Weights of a small transformer language model.
Size: 9 layers, width 768, 6 heads of 128, MLP 3072 squared ReLU, vocabulary 8192, 103M parameters.
Architecture: RMSNorm before each block, embeddings untied during training, normalized queries and keys, some layers without attention, local attention windows, gated attention, an embedding shortcut, learned residual scales, LayerScale, weighted sums over earlier layers, capped logits.
Training: a variant of Muon for these matrices, 1149M tokens, 8951 steps.
Each number is 50 + 12 x the weight over the matrix's rms, rounded and kept within 0 to 99. Layers, rows and columns count from 0.

# up: layer 2 MLP up, 3072x768, rms 0.136, rows 2227-2262, columns 288-383
# down: layer 2 MLP down (transposed), 3072x768, rms 0.0623, rows 2227-2262, columns 288-383
up2227:40 58 77 57 55 61 52 59 45 59 54 65 56 61 34 68 50 77 50 32 49 46 40 48 78 41 40 55 46 72 66 35 58 59 51 66 60 49 57 51 47 39 45 67 80 71 47 42 43 39 69 34 34 69 48 48 35 51 41 40 57 36 57 58 35 41 68 63 32 50 47 35 58 63 58 56 57 63 79 45 39 48 54 30 47 44 60 67 54 36 42 53 53 57 36 46
down2227:51 44 47 57 50 43 51 51 47 39 69 57 51 44 56 43 52 52 50 66 62 56 42 59 37 54 48 41 64 69 73 46 60 52 58 59 34 52 47 47 50 49 45 55 40 53 62 68 72 29 63 54 47 39 43 67 53 49 61 43 40 43 58 30 31 32 47 62 35 43 53 71 58 63 27 56 40 61 53 58 46 42 47 41 69 33 28 36 61 61 45 36 47 34 34 62
up2228:81 45 46 44 30 78 45 46 65 60 69 62 63 48 24 62 69 32 36 45 65 65 38 66 56 59 36 41 59 50 44 64 49 77 65 37 71 53 46 45 55 59 48 64 29 68 52 43 48 48 59 59 60 64 37 21 67 48 66 22 48 62 37 45 66 62 46 46 50 63 60 76 34 42 38 49 50 69 32 53 55 57 69 44 54 50 64 55 51 49 35 62 35 45 47 52
down2228:62 51 51 30 52 46 67 64 45 49 72 30 47 32 33 63 69 51 42 39 62 48 59 45 72 48 30 55 58 59 37 19 44 76 38 31 78 33 50 48 68 60 69 57 43 68 40 55 80 53 64 41 42 70 33 52 54 36 54 56 49 82 43 53 55 60 36 34 51 54 42 54 59 42 42 47 60 59 46 38 60 61 49 66 69 22 61 54 31 71 70 44 45 41 51 57
up2229:59 64 30 51 51 46 53 59 64 51 64 47 63 48 55 46 46 47 50 47 30 54 66 34 60 34 54 43 29 50 55 51 57 52 49 41 47 47 57 29 33 53 53 74 46 66 42 38 46 61 48 64 50 54 68 52 53 49 41 50 60 45 42 55 65 62 54 58 42 54 57 55 56 50 33 59 78 67 52 35 41 49 47 47 54 38 68 58 51 53 49 54 38 33 48 53
down2229:55 33 50 55 45 36 67 59 43 49 54 58 47 58 69 44 38 38 49 59 53 78 82 51 52 65 59 45 54 46 30 55 49 72 54 55 56 45 42 53 38 55 54 41 52 48 52 44 42 48 47 51 46 66 69 40 50 79 32 21 37 47 63 53 47 52 35 35 54 44 42 46 44 53 31 56 64 61 53 46 30 80 64 46 51 59 57 53 57 46 51 49 67 15 38 50
up2230:50 31 61 53 34 58 52 66 40 50 43 44 40 40 62 39 51 34 41 32 19 31 42 61 56 40 51 34 55 41 64 55 66 35 40 60 47 42 41 66 36 28 62 39 45 40 53 56 52 60 56 45 52 48 49 54 50 67 66 39 47 89 42 52 49 45 56 46 35 42 57 45 60 54 46 61 43 59 29 44 51 41 55 66 34 64 55 59 36 23 55 30 51 48 57 38
down2230:15 56 66 54 27 52 46 36 56 31 53 45 50 57 65 51 50 47 40 70 35 39 42 60 59 42 68 42 35 56 43 46 52 39 56 53 36 38 49 49 56 71 43 41 47 41 60 41 60 59 40 53 61 63 31 51 57 83 34 46 68 61 55 58 33 53 51 30 44 53 49 43 50 55 42 49 53 45 50 56 62 49 64 50 85 32 61 54 54 68 56 47 30 46 56 43
up2231:51 46 46 32 34 34 37 38 77 58 34 25 61 44 68 45 42 43 43 45 46 41 55 51 31 44 80 50 60 44 78 65 53 46 61 38 57 33 52 36 78 62 68 20 43 45 50 39 43 59 50 65 41 49 32 56 64 45 51 62 41 63 15 64 29 78 43 28 39 51 57 44 27 55 53 48 55 73 58 39 41 54 40 57 32 43 48 45 57 24 44 69 73 41 49 47
down2231:34 39 61 44 44 39 64 54 74 43 54 49 56 39 70 51 66 45 28 52 36 62 53 56 48 42 49 59 64 36 16 38 35 49 50 59 66 18 41 48 65 65 47 49 51 47 26 42 53 55 87 44 53 65 51 31 42 53 67 34 57 80 51 60 52 57 18 27 34 42 60 63 42 53 68 43 37 59 60 47 67 89 30 44 46 44 57 52 36 63 48 43 44 47 23 40
up2232:55 45 43 54 54 24 49 61 55 49 85 57 58 50 43 35 66 54 72 55 42 47 60 42 49 53 68 32 45 58 39 57 65 41 47 59 48 46 67 51 39 43 54 64 52 52 64 53 33 61 58 52 58 37 45 39 56 23 38 44 58 55 54 56 52 65 52 54 51 60 58 61 18 38 78 53 50 34 57 62 59 58 60 51 38 47 61 54 62 73 55 42 67 57 43 50
down2232:37 39 55 57 58 41 50 41 63 54 65 41 36 76 43 43 64 50 42 70 46 55 46 59 66 37 42 58 58 52 38 50 65 37 31 23 53 56 59 64 52 66 60 61 59 61 53 35 54 50 50 58 25 31 51 67 52 30 48 58 57 51 49 77 56 33 47 46 44 52 41 48 50 53 41 66 55 47 50 36 42 57 28 40 53 42 69 28 52 61 28 60 58 67 53 60
up2233:35 35 51 41 43 41 45 56 74 36 50 43 63 56 66 49 40 63 41 63 66 62 76 20 43 43 67 69 55 36 49 46 75 47 63 68 55 38 37 49 60 42 22 52 47 61 47 53 39 45 37 43 43 52 41 67 38 40 46 45 57 51 67 69 41 40 57 63 55 56 53 30 55 52 79 59 46 81 40 52 41 51 38 43 40 38 47 37 46 48 54 33 43 66 43 49
down2233:48 45 40 49 63 61 48 55 67 66 67 45 63 35 66 76 45 50 52 76 38 56 50 64 47 42 47 15 56 44 30 37 28 31 45 44 79 38 52 61 40 50 45 37 37 55 35 48 53 68 34 38 42 34 51 51 51 52 46 53 53 50 39 48 89 33 54 67 56 61 51 60 33 45 59 48 25 40 60 68 59 37 60 53 48 62 52 41 31 52 67 40 46 38 50 63
up2234:51 33 45 81 71 57 58 40 57 67 35 58 19 51 55 59 55 56 56 54 22 64 46 56 49 73 64 58 44 52 44 51 55 55 63 41 65 46 65 21 41 55 53 21 45 58 41 54 24 48 73 46 41 32 76 67 43 54 53 52 65 35 67 64 53 67 57 66 69 16 41 78 28 56 43 22 38 32 63 77 48 69 46 53 45 71 67 42 71 30 56 54 24 69 54 47
down2234:54 64 53 57 46 54 49 63 48 39 44 43 48 56 60 51 55 46 66 38 41 61 59 45 38 62 47 77 48 46 53 44 49 60 57 50 50 50 48 46 51 73 42 59 41 43 42 45 43 35 78 42 50 39 70 57 43 50 60 55 71 43 43 49 31 53 49 61 37 35 61 59 61 39 53 41 60 32 70 55 27 54 47 46 41 52 50 41 51 58 72 36 41 54 52 46
up2235:72 68 45 40 17 58 56 49 55 55 37 52 80 53 52 52 59 54 45 40 40 35 41 46 62 48 28 81 43 57 61 52 44 60 55 48 72 32 58 44 52 60 65 15 46 42 64 58 45 46 46 66 33 36 51 59 39 60 58 34 62 54 34 44 62 46 31 44 32 50 29 31 59 55 57 55 34 49 63 48 41 49 46 61 46 38 49 57 50 44 41 64 58 58 62 47
down2235:60 71 49 68 33 59 72 34 51 34 45 55 35 49 80 54 75 50 42 54 42 51 50 55 39 53 45 56 62 49 49 45 44 64 34 57 41 53 37 40 34 52 32 56 40 66 43 52 60 48 41 83 51 60 49 42 37 49 67 49 55 58 58 23 34 42 46 55 58 55 44 71 23 52 59 71 25 40 38 61 69 55 70 53 56 45 57 35 50 33 56 48 65 36 58 35
up2236:46 49 64 36 41 53 75 48 58 48 36 74 61 44 48 67 64 54 34 68 55 59 28 42 17 39 52 54 45 25 62 48 62 46 60 82 49 48 27 57 35 35 48 45 70 68 49 71 54 38 65 55 53 34 40 65 47 29 48 66 44 70 57 57 56 49 37 47 49 58 46 32 34 55 20 53 38 58 54 58 35 38 25 57 62 39 47 48 48 55 63 38 36 66 38 40
down2236:32 76 65 43 41 35 56 73 36 47 42 65 60 42 41 50 83 50 60 42 40 62 39 55 44 55 44 31 45 45 44 48 22 62 49 49 70 41 17 34 57 33 44 54 40 49 52 38 56 52 46 57 57 62 59 61 63 44 35 21 41 60 66 46 57 31 33 64 44 46 60 49 38 43 50 57 51 50 59 27 34 54 51 27 47 47 42 73 53 46 75 56 46 66 32 37
up2237:73 74 42 30 72 64 48 70 51 57 48 48 73 56 35 45 66 42 37 60 40 34 59 58 48 50 40 44 42 55 36 51 66 63 64 30 43 36 56 48 81 49 50 33 61 77 50 59 44 53 40 52 47 41 56 61 42 62 62 47 48 51 40 46 33 30 59 32 67 34 68 56 48 56 43 41 43 60 51 35 42 47 44 56 46 54 59 66 68 45 49 70 69 59 43 56
down2237:49 84 47 36 63 55 58 38 56 32 51 71 78 16 64 48 53 51 45 62 57 70 47 75 55 67 49 49 54 45 57 28 55 68 33 35 61 49 66 41 58 60 48 34 35 62 63 46 58 65 54 49 46 55 26 53 45 50 73 62 44 50 35 41 56 48 67 55 56 71 59 55 29 56 62 51 49 49 45 45 67 22 49 40 53 40 61 48 39 39 63 62 39 53 61 41
up2238:42 65 28 44 43 46 27 62 65 37 43 39 40 76 52 57 61 62 55 50 67 46 64 44 40 42 56 45 57 54 50 22 47 48 34 28 59 42 31 56 63 33 32 34 67 50 48 65 59 36 34 46 50 47 36 50 52 40 26 56 37 43 43 68 61 50 61 55 60 53 37 40 39 58 50 44 65 60 50 33 44 69 41 54 37 51 72 44 40 42 55 58 45 45 50 54
down2238:46 65 50 49 75 45 46 44 59 52 58 40 54 48 46 50 30 57 54 58 59 53 55 56 47 44 50 43 68 66 54 33 60 64 47 43 52 53 23 59 51 34 38 48 52 49 64 53 45 49 33 66 34 54 56 37 50 68 25 59 40 47 28 37 51 56 86 66 57 34 38 50 44 33 70 62 66 64 43 54 57 45 44 57 41 51 48 35 34 31 48 57 41 33 25 52
up2239:51 43 47 54 48 50 39 53 40 75 30 28 41 71 56 32 58 58 40 42 42 53 52 19 35 68 58 48 60 44 33 48 44 59 46 22 37 43 44 44 40 49 67 43 59 50 57 41 56 55 35 61 57 64 68 44 47 56 48 68 57 68 42 60 31 34 36 53 40 57 39 61 21 69 37 50 41 36 64 48 37 52 54 36 37 54 32 48 44 37 67 57 36 61 66 44
down2239:65 48 62 45 59 39 54 47 50 47 42 55 31 49 28 52 77 38 28 62 51 40 27 43 66 54 47 66 30 66 64 57 45 45 38 39 53 35 32 45 63 71 63 31 78 46 44 41 39 61 55 80 63 50 64 41 38 54 46 84 46 52 57 44 43 33 69 43 67 69 33 57 48 80 64 62 44 56 48 46 52 57 78 46 47 21 49 58 51 59 38 53 50 60 39 63
up2240:44 49 42 72 37 63 42 36 70 57 24 51 50 17 65 50 51 56 54 40 56 42 62 44 43 40 57 43 54 56 38 54 61 49 63 54 78 49 51 52 44 38 59 47 44 54 42 68 56 44 44 36 39 32 66 34 46 55 45 56 71 70 64 40 57 35 71 22 78 50 40 60 46 37 41 30 69 54 52 57 60 55 51 62 37 43 79 26 48 58 40 52 68 32 63 45
down2240:37 44 39 67 50 71 52 57 47 29 44 44 42 60 44 68 59 56 58 53 63 29 39 56 50 40 59 61 41 57 64 55 27 30 39 38 64 43 51 74 64 54 31 32 59 50 47 47 51 65 43 30 45 52 52 44 68 53 40 73 41 28 43 32 53 56 55 53 68 61 47 46 64 53 49 39 64 52 66 62 63 45 55 50 50 32 42 49 58 49 52 58 48 78 69 42
up2241:57 32 38 48 42 40 44 61 61 42 37 66 33 53 55 58 37 40 72 44 44 56 58 67 74 51 61 52 55 48 44 60 39 43 36 45 67 48 42 61 32 55 55 23 40 55 45 66 73 40 50 74 38 50 34 49 53 69 66 50 38 31 46 65 47 46 54 52 46 37 64 66 32 57 34 55 60 41 35 66 39 58 51 66 56 37 45 56 44 60 32 47 66 45 38 65
down2241:12 48 49 69 32 55 60 52 69 55 60 49 34 32 38 34 32 43 60 45 57 58 65 45 45 47 55 44 37 31 52 36 44 38 53 38 58 37 48 42 26 45 45 47 32 40 66 59 45 28 69 66 58 45 51 38 29 52 35 58 53 51 49 55 32 41 61 51 64 68 75 42 44 70 38 31 55 55 47 40 37 59 74 22 35 50 36 45 51 60 36 50 83 57 48 67
up2242:44 64 46 54 53 37 49 55 76 66 59 66 60 57 51 49 48 51 73 74 52 52 63 55 43 81 45 35 66 64 63 59 52 54 34 49 43 67 78 50 48 21 51 57 77 64 45 40 52 55 37 57 41 53 40 49 45 59 44 39 70 51 48 48 45 58 45 52 72 46 51 40 51 42 72 47 35 46 81 69 48 54 48 62 43 69 61 57 34 46 44 60 28 55 55 47
down2242:52 46 54 69 61 71 48 65 49 46 31 37 48 42 74 32 64 46 54 71 57 58 76 47 36 42 46 57 54 42 66 22 49 38 49 32 38 66 32 46 45 70 69 44 45 44 54 63 54 42 45 51 38 47 47 52 44 34 51 45 28 55 42 57 54 62 56 49 68 61 50 61 60 55 44 32 69 41 36 43 24 52 42 48 46 49 42 63 26 33 27 52 34 45 37 76
up2243:60 40 50 44 43 37 52 46 46 46 49 48 49 35 53 59 43 30 56 41 61 50 82 64 61 41 50 46 55 40 41 51 58 47 49 24 51 64 38 43 30 69 52 41 63 66 60 31 55 45 72 38 53 48 52 43 54 39 63 62 50 28 59 63 32 30 60 67 56 43 54 51 53 62 40 62 35 43 65 66 35 44 43 38 61 58 45 57 55 73 46 54 41 43 42 85
down2243:54 58 61 44 40 45 38 51 31 53 53 41 61 59 31 55 49 44 64 41 46 36 55 45 50 63 38 63 60 39 61 45 62 65 52 43 54 36 33 67 40 44 46 65 33 52 27 52 64 52 48 66 43 76 51 69 47 43 60 73 73 41 36 43 28 57 56 65 70 37 52 72 35 54 36 55 60 52 39 43 64 60 36 61 42 69 52 46 55 45 60 46 69 64 29 56
up2244:55 36 39 59 56 56 55 33 51 36 40 42 63 58 56 24 58 58 31 73 28 48 72 47 39 64 56 55 34 76 51 54 54 74 56 77 47 54 48 42 61 44 32 36 52 64 58 64 38 44 54 53 56 42 55 64 33 64 42 59 42 43 57 56 61 42 45 38 50 58 54 48 59 59 44 57 51 39 55 42 58 52 55 58 48 62 54 48 59 50 39 55 48 64 46 58
down2244:54 35 72 46 55 43 37 49 47 48 66 44 47 27 47 54 50 53 34 54 24 50 53 42 29 68 58 35 36 59 40 44 46 52 55 52 66 48 45 40 57 61 47 39 54 53 39 58 49 40 46 53 52 55 60 61 44 56 61 74 41 53 28 61 41 50 45 52 39 48 76 56 43 59 57 52 47 47 36 60 38 59 59 58 61 53 35 65 48 54 40 49 48 54 35 34
up2245:46 50 51 57 55 19 37 44 34 47 33 54 34 49 57 49 54 63 27 50 61 73 50 52 40 41 68 35 49 38 16 65 61 43 50 31 56 26 54 47 61 47 49 57 51 51 55 33 57 54 64 43 53 53 49 65 63 49 49 46 42 59 41 50 63 46 45 50 54 26 58 58 47 53 44 56 55 67 52 34 43 48 58 63 74 50 55 57 52 53 58 47 54 56 37 55
down2245:45 36 47 39 51 41 44 51 60 64 51 63 46 61 69 60 64 30 48 38 60 72 40 31 53 35 41 51 44 51 50 53 47 52 64 52 43 51 58 53 62 48 29 41 40 61 41 47 38 47 45 40 69 52 52 64 66 46 30 56 37 46 57 51 47 49 38 34 62 46 45 38 49 65 64 45 45 49 45 22 61 54 66 55 65 60 41 56 39 38 64 46 40 52 73 53
up2246:53 58 58 58 45 54 27 44 47 37 58 47 45 36 67 63 47 45 54 49 51 27 50 83 37 51 54 43 73 57 68 48 66 67 58 43 47 29 63 50 55 60 53 31 56 52 65 49 54 65 50 34 51 60 57 50 46 34 45 51 46 52 44 53 71 57 32 58 50 54 64 65 52 51 44 62 41 28 40 54 70 63 33 60 51 49 43 32 34 40 47 55 39 56 75 61
down2246:45 62 60 78 45 33 49 50 47 31 43 41 53 39 41 64 46 54 46 32 45 46 50 61 20 49 32 67 56 48 29 53 50 35 51 50 53 48 55 52 14 52 37 43 52 63 64 41 43 46 48 44 39 57 61 37 36 45 69 60 64 43 61 58 50 33 43 77 57 29 45 46 51 54 36 52 59 54 70 40 41 45 45 32 66 78 36 40 43 49 44 35 46 52 46 42
up2247:59 51 53 56 31 56 21 54 54 46 48 40 74 70 91 46 74 36 45 51 65 39 53 31 57 28 46 54 42 43 48 28 46 60 53 51 34 54 61 46 67 32 51 54 51 58 30 31 46 65 38 35 36 61 57 84 57 44 54 67 16 35 18 37 54 64 71 54 46 50 34 48 72 33 59 41 55 65 57 48 28 57 47 34 54 40 51 81 30 51 43 56 49 46 45 60
down2247:69 43 35 61 55 50 54 44 55 62 59 50 71 59 51 60 55 55 44 64 45 40 40 43 68 44 48 54 45 53 23 32 32 23 48 47 69 64 56 55 50 38 75 57 40 60 45 41 55 34 41 45 55 78 46 86 51 45 60 43 45 61 41 36 58 30 52 61 20 47 46 66 69 31 50 42 48 32 38 49 45 65 44 56 56 51 72 50 34 60 35 59 64 48 34 49
up2248:44 69 47 66 42 58 56 58 54 38 39 59 60 34 50 54 35 37 40 55 45 58 52 66 59 59 55 39 68 50 71 80 30 55 71 50 56 27 32 49 65 39 40 54 46 63 27 43 59 52 53 44 60 53 66 58 51 47 57 41 39 51 34 63 56 44 55 69 46 28 55 30 41 44 48 47 68 44 43 40 24 32 59 51 71 40 55 23 36 40 56 38 56 61 39 45
down2248:52 47 34 30 35 45 37 75 55 25 40 40 56 43 45 56 27 25 45 52 23 44 56 44 39 33 68 44 35 51 70 59 44 53 35 49 45 27 62 35 53 55 56 43 49 54 26 48 47 81 35 58 39 46 60 49 52 39 77 44 37 29 52 60 61 69 43 56 38 48 23 29 37 55 43 58 58 46 23 38 45 70 19 44 58 72 46 63 39 54 58 19 73 53 51 68
up2249:47 47 45 61 58 53 40 41 45 49 57 66 57 45 48 52 45 58 56 61 58 53 20 51 46 41 39 56 57 43 54 48 34 62 57 36 37 44 47 47 42 49 74 46 64 54 56 51 40 49 59 59 51 56 53 46 52 34 43 57 65 65 36 32 34 40 49 47 31 54 48 42 65 43 38 76 50 45 58 54 52 58 65 36 65 61 54 50 46 50 40 52 33 36 58 53
down2249:43 47 45 50 50 44 60 55 32 59 51 78 30 51 39 44 32 42 55 56 30 48 58 55 44 57 56 51 52 43 40 40 67 46 47 55 68 57 39 43 40 32 46 70 49 58 48 58 55 56 64 38 39 57 50 42 50 50 54 53 47 62 50 52 47 52 61 56 39 42 42 75 61 62 60 39 37 23 47 54 44 50 52 68 44 51 61 63 62 54 36 57 60 62 54 41
up2250:56 49 51 55 53 47 76 33 38 52 73 59 37 50 46 34 66 77 48 31 69 25 55 43 57 53 59 75 50 38 55 53 51 53 50 61 49 43 42 63 39 40 57 59 54 58 41 55 44 71 55 60 51 51 60 38 47 51 47 39 47 54 52 30 48 55 57 15 46 68 43 56 58 35 44 42 49 40 32 64 56 38 60 55 69 46 49 26 40 62 57 53 50 40 60 43
down2250:49 35 51 48 54 47 54 43 61 37 41 50 31 49 59 51 61 62 44 52 47 34 45 54 24 36 69 49 40 52 55 47 55 71 57 61 26 52 33 70 37 48 67 45 27 35 40 49 31 42 41 52 34 43 30 47 51 45 38 52 69 34 46 40 58 55 44 35 74 54 70 40 45 34 36 54 60 46 40 56 45 46 56 27 51 34 47 45 52 58 69 31 26 41 27 37
up2251:48 61 62 55 40 68 51 54 51 47 58 48 55 56 60 52 43 42 37 74 52 57 69 41 45 17 41 34 51 33 46 38 66 57 45 43 38 62 37 70 44 44 42 49 46 53 41 43 63 44 51 35 44 58 57 71 38 53 66 42 39 56 55 50 45 51 49 75 46 49 31 46 57 46 63 66 49 45 38 57 54 68 57 54 64 44 48 49 57 48 42 50 49 52 45 45
down2251:38 58 70 53 53 59 46 30 58 44 61 42 58 62 61 46 70 53 33 38 57 63 49 51 59 54 53 33 43 26 48 23 61 42 59 44 49 62 50 73 41 45 51 51 56 58 56 51 58 61 39 79 43 54 30 62 68 57 51 44 55 33 60 57 50 22 79 47 48 52 61 54 49 32 45 54 51 43 62 51 42 45 67 17 47 41 33 53 41 56 50 39 44 53 41 62
up2252:48 57 41 41 42 52 43 54 41 37 56 37 57 39 82 60 38 54 52 62 28 48 56 56 48 54 67 63 39 50 36 50 57 42 63 76 49 40 54 37 51 63 43 66 42 42 43 55 42 63 31 52 52 59 42 48 34 51 41 40 64 35 50 50 57 27 55 67 45 37 34 38 59 43 39 67 46 55 64 25 33 67 47 45 43 59 65 55 63 57 57 70 55 37 58 55
down2252:62 52 61 46 48 49 68 57 57 57 60 39 63 37 40 47 38 52 41 66 57 41 25 47 39 56 25 47 66 46 47 50 38 47 39 62 40 39 55 57 58 59 47 57 49 47 41 61 55 48 45 60 45 44 36 53 44 46 50 51 52 26 59 41 54 37 53 46 43 50 54 36 56 45 33 41 55 48 45 66 53 59 53 42 43 46 62 60 48 53 26 61 40 40 63 42
up2253:53 67 39 65 31 40 63 36 42 45 37 19 57 45 44 48 46 38 46 28 65 33 35 54 58 79 31 53 67 56 49 43 57 69 63 25 47 55 42 36 57 46 49 71 43 38 64 52 39 38 62 57 56 76 39 71 45 50 56 56 25 49 56 48 49 76 61 54 59 57 55 39 71 73 62 51 49 76 51 58 64 48 29 78 50 44 63 47 30 45 49 61 38 52 67 59
down2253:23 58 47 51 53 65 60 34 73 53 58 65 51 50 60 66 26 52 30 33 51 77 42 54 49 50 52 35 49 37 38 63 65 60 62 53 53 42 55 31 53 47 45 44 58 44 45 59 57 67 75 61 55 67 64 67 46 60 62 38 56 66 55 51 53 51 71 32 64 42 55 45 37 47 46 63 50 40 46 54 62 35 55 63 79 37 49 55 22 41 51 51 65 57 37 41
up2254:53 33 55 65 33 46 49 43 35 56 47 57 45 71 62 54 51 46 46 68 44 53 34 53 73 57 64 48 61 61 66 30 42 50 56 44 45 66 51 46 59 55 61 53 54 61 45 49 42 52 64 34 52 53 47 36 51 41 50 46 55 30 65 39 62 64 61 73 84 36 58 51 32 51 67 26 34 41 60 44 50 45 36 39 52 51 51 51 56 52 57 57 51 40 66 49
down2254:61 65 69 57 36 63 49 34 49 45 41 41 58 63 40 73 57 56 46 63 40 38 47 41 72 68 68 39 54 44 52 56 48 47 54 55 37 53 35 40 50 64 34 22 33 61 55 49 50 50 52 44 26 58 51 56 58 62 42 39 46 63 37 26 57 50 47 45 66 41 54 70 52 38 55 38 37 32 30 52 48 18 33 42 55 46 38 46 57 54 65 82 00 51 66 36
up2255:58 57 30 29 35 44 69 47 48 55 45 39 47 68 53 39 69 55 19 60 57 46 44 54 49 48 49 41 62 52 45 53 82 38 57 47 47 52 43 63 63 52 50 61 50 54 47 53 50 33 56 64 36 54 61 51 38 74 44 48 32 52 57 45 39 56 41 41 39 52 41 34 55 60 60 26 66 54 49 48 60 32 66 37 44 44 65 68 44 57 48 50 73 43 47 57
down2255:54 58 53 61 75 35 57 42 45 48 55 36 68 52 64 45 50 33 64 50 45 64 55 34 34 53 74 50 92 44 48 40 47 50 52 42 36 40 42 70 59 31 52 47 60 60 53 41 46 63 57 49 25 38 60 50 49 48 65 42 46 48 57 38 42 52 67 49 58 60 36 34 41 37 43 46 65 54 48 65 62 45 54 52 52 44 48 82 47 75 55 55 58 31 54 71
up2256:52 33 53 33 55 44 53 33 61 60 33 44 56 41 60 39 42 39 34 29 45 48 27 57 52 46 49 53 49 65 38 60 33 33 52 57 55 48 66 50 37 29 39 60 60 46 75 30 45 40 33 64 41 47 51 45 54 26 52 41 49 63 71 56 75 52 45 62 67 35 49 27 60 68 40 48 60 49 33 46 36 64 61 45 47 35 67 73 51 74 44 41 47 55 63 28
down2256:24 42 64 35 53 49 66 60 39 54 40 61 37 49 61 44 52 49 28 49 59 52 45 58 50 49 39 30 61 48 51 53 33 50 40 50 57 57 60 66 56 61 63 63 50 52 31 37 47 51 43 41 32 57 60 33 54 43 44 37 51 53 61 54 57 53 38 63 62 34 67 59 42 60 64 37 56 37 44 40 55 45 24 58 60 42 70 52 60 48 34 54 16 48 41 65
up2257:34 46 45 59 64 46 41 69 34 57 53 66 43 51 44 46 35 37 46 61 56 55 75 61 46 24 57 36 47 52 63 41 34 48 56 42 45 41 37 50 60 49 61 37 65 50 49 25 24 66 49 62 54 57 47 35 47 67 56 54 45 52 62 48 41 73 53 63 46 36 50 48 38 63 71 62 69 43 67 46 56 51 57 41 68 68 52 53 43 61 65 50 47 49 60 55
down2257:48 46 48 61 47 60 59 18 61 22 58 48 69 54 41 59 61 43 40 37 56 45 50 42 43 64 50 65 52 42 63 64 41 60 41 56 58 52 62 62 50 57 49 60 38 52 59 56 52 51 62 61 42 60 56 47 55 54 49 42 88 38 61 39 40 51 44 51 41 56 57 52 60 50 67 48 49 61 75 44 41 50 27 38 47 52 50 33 49 30 37 44 39 56 20 55
up2258:66 41 51 40 61 89 47 44 65 57 40 35 59 26 27 39 51 49 71 57 45 63 33 45 62 74 36 53 65 43 51 57 22 53 67 38 41 55 57 59 54 35 47 58 38 48 62 35 72 57 33 37 49 45 55 68 28 54 25 48 59 53 45 34 74 48 46 75 34 68 49 56 60 42 40 61 52 39 49 38 39 50 48 58 57 37 45 48 59 71 74 33 35 50 58 60
down2258:62 38 44 56 65 65 52 59 60 69 51 54 64 40 52 70 42 62 28 31 26 50 55 58 20 50 47 53 64 50 36 30 43 39 48 41 28 58 64 41 46 53 55 51 56 39 63 51 62 60 56 52 35 46 37 68 49 43 37 60 40 52 58 30 47 53 48 68 25 52 28 37 56 33 77 48 66 59 62 67 52 82 49 52 52 61 51 28 53 52 51 57 54 64 63 49
up2259:55 51 51 37 52 54 74 52 51 56 43 54 41 73 69 57 45 34 49 25 43 50 33 53 43 38 71 40 33 32 51 81 79 44 58 64 43 63 41 36 60 52 60 29 56 60 34 65 64 36 34 28 49 54 73 30 55 43 43 43 54 47 52 56 37 45 67 53 60 54 47 57 54 58 47 48 67 55 55 61 38 53 62 57 50 56 53 46 59 45 47 37 63 37 63 74
down2259:62 43 74 39 47 40 53 49 36 40 38 47 37 67 62 64 55 42 63 70 46 57 62 51 25 32 61 51 29 28 52 52 64 60 55 74 41 47 30 50 65 39 47 53 51 21 47 47 60 65 52 61 51 37 59 25 45 65 55 50 47 40 57 37 49 69 42 51 58 31 69 54 43 54 58 76 60 35 55 44 34 50 66 67 46 22 56 49 56 51 62 40 64 54 54 67
up2260:58 24 75 57 41 52 37 53 50 42 24 34 64 63 45 52 41 55 46 30 66 53 33 26 36 30 40 48 38 55 52 64 36 63 58 54 52 66 46 44 43 46 50 57 36 54 46 40 40 41 33 71 63 53 35 46 29 38 56 40 34 53 62 54 47 39 57 54 34 49 38 54 54 69 49 47 61 62 62 66 67 53 37 44 44 60 42 51 48 50 64 40 19 51 48 73
down2260:45 38 42 55 70 44 57 43 52 28 24 53 34 57 53 50 44 62 41 59 60 59 40 46 34 63 52 70 30 50 62 50 35 26 52 47 44 47 76 54 57 46 57 41 57 66 36 56 54 42 45 56 55 48 50 45 43 33 45 48 49 49 34 49 57 37 43 59 58 63 47 70 72 56 58 52 70 34 51 44 45 64 42 57 76 62 29 56 70 49 39 37 49 37 50 45
up2261:40 44 67 51 53 62 56 50 44 50 46 45 30 44 39 46 57 50 53 51 27 57 39 36 41 20 48 22 49 56 40 64 61 33 49 49 30 66 46 62 53 33 57 43 68 54 58 66 71 53 60 46 60 55 33 64 54 43 67 49 67 45 52 54 52 47 29 43 54 60 66 33 49 32 48 36 69 52 60 59 44 38 38 53 67 46 52 60 56 55 36 37 70 66 41 48
down2261:45 26 54 34 37 76 26 47 27 49 29 39 61 47 69 50 67 35 35 51 73 42 73 42 68 46 36 44 51 40 57 46 44 34 52 59 33 67 50 49 63 46 61 42 50 46 58 48 78 57 44 58 52 51 48 51 53 58 42 69 60 68 69 41 39 40 63 65 64 33 54 36 39 48 48 56 43 53 31 44 44 40 62 53 48 66 41 49 60 43 36 39 49 48 54 37
up2262:26 63 57 51 48 40 24 37 53 61 58 83 40 38 55 45 63 56 45 51 57 58 44 42 78 42 59 59 47 66 52 46 49 51 41 47 45 41 61 31 52 59 53 64 53 62 69 45 52 40 54 38 65 32 59 52 50 58 55 52 32 64 37 44 38 52 37 57 36 31 60 38 74 57 50 62 55 33 51 53 69 54 32 45 79 48 43 50 72 62 46 50 33 56 55 37
down2262:44 80 61 35 45 54 41 72 41 62 70 74 40 59 35 50 40 57 60 46 42 57 46 50 38 56 63 69 56 36 65 54 38 60 48 43 33 59 42 40 42 39 40 61 57 74 43 58 47 57 25 35 57 49 64 53 58 61 58 44 68 44 38 50 53 63 49 60 57 38 31 33 60 71 66 50 54 40 36 67 28 51 50 29 62 58 48 74 52 57 63 58 65 68 78 60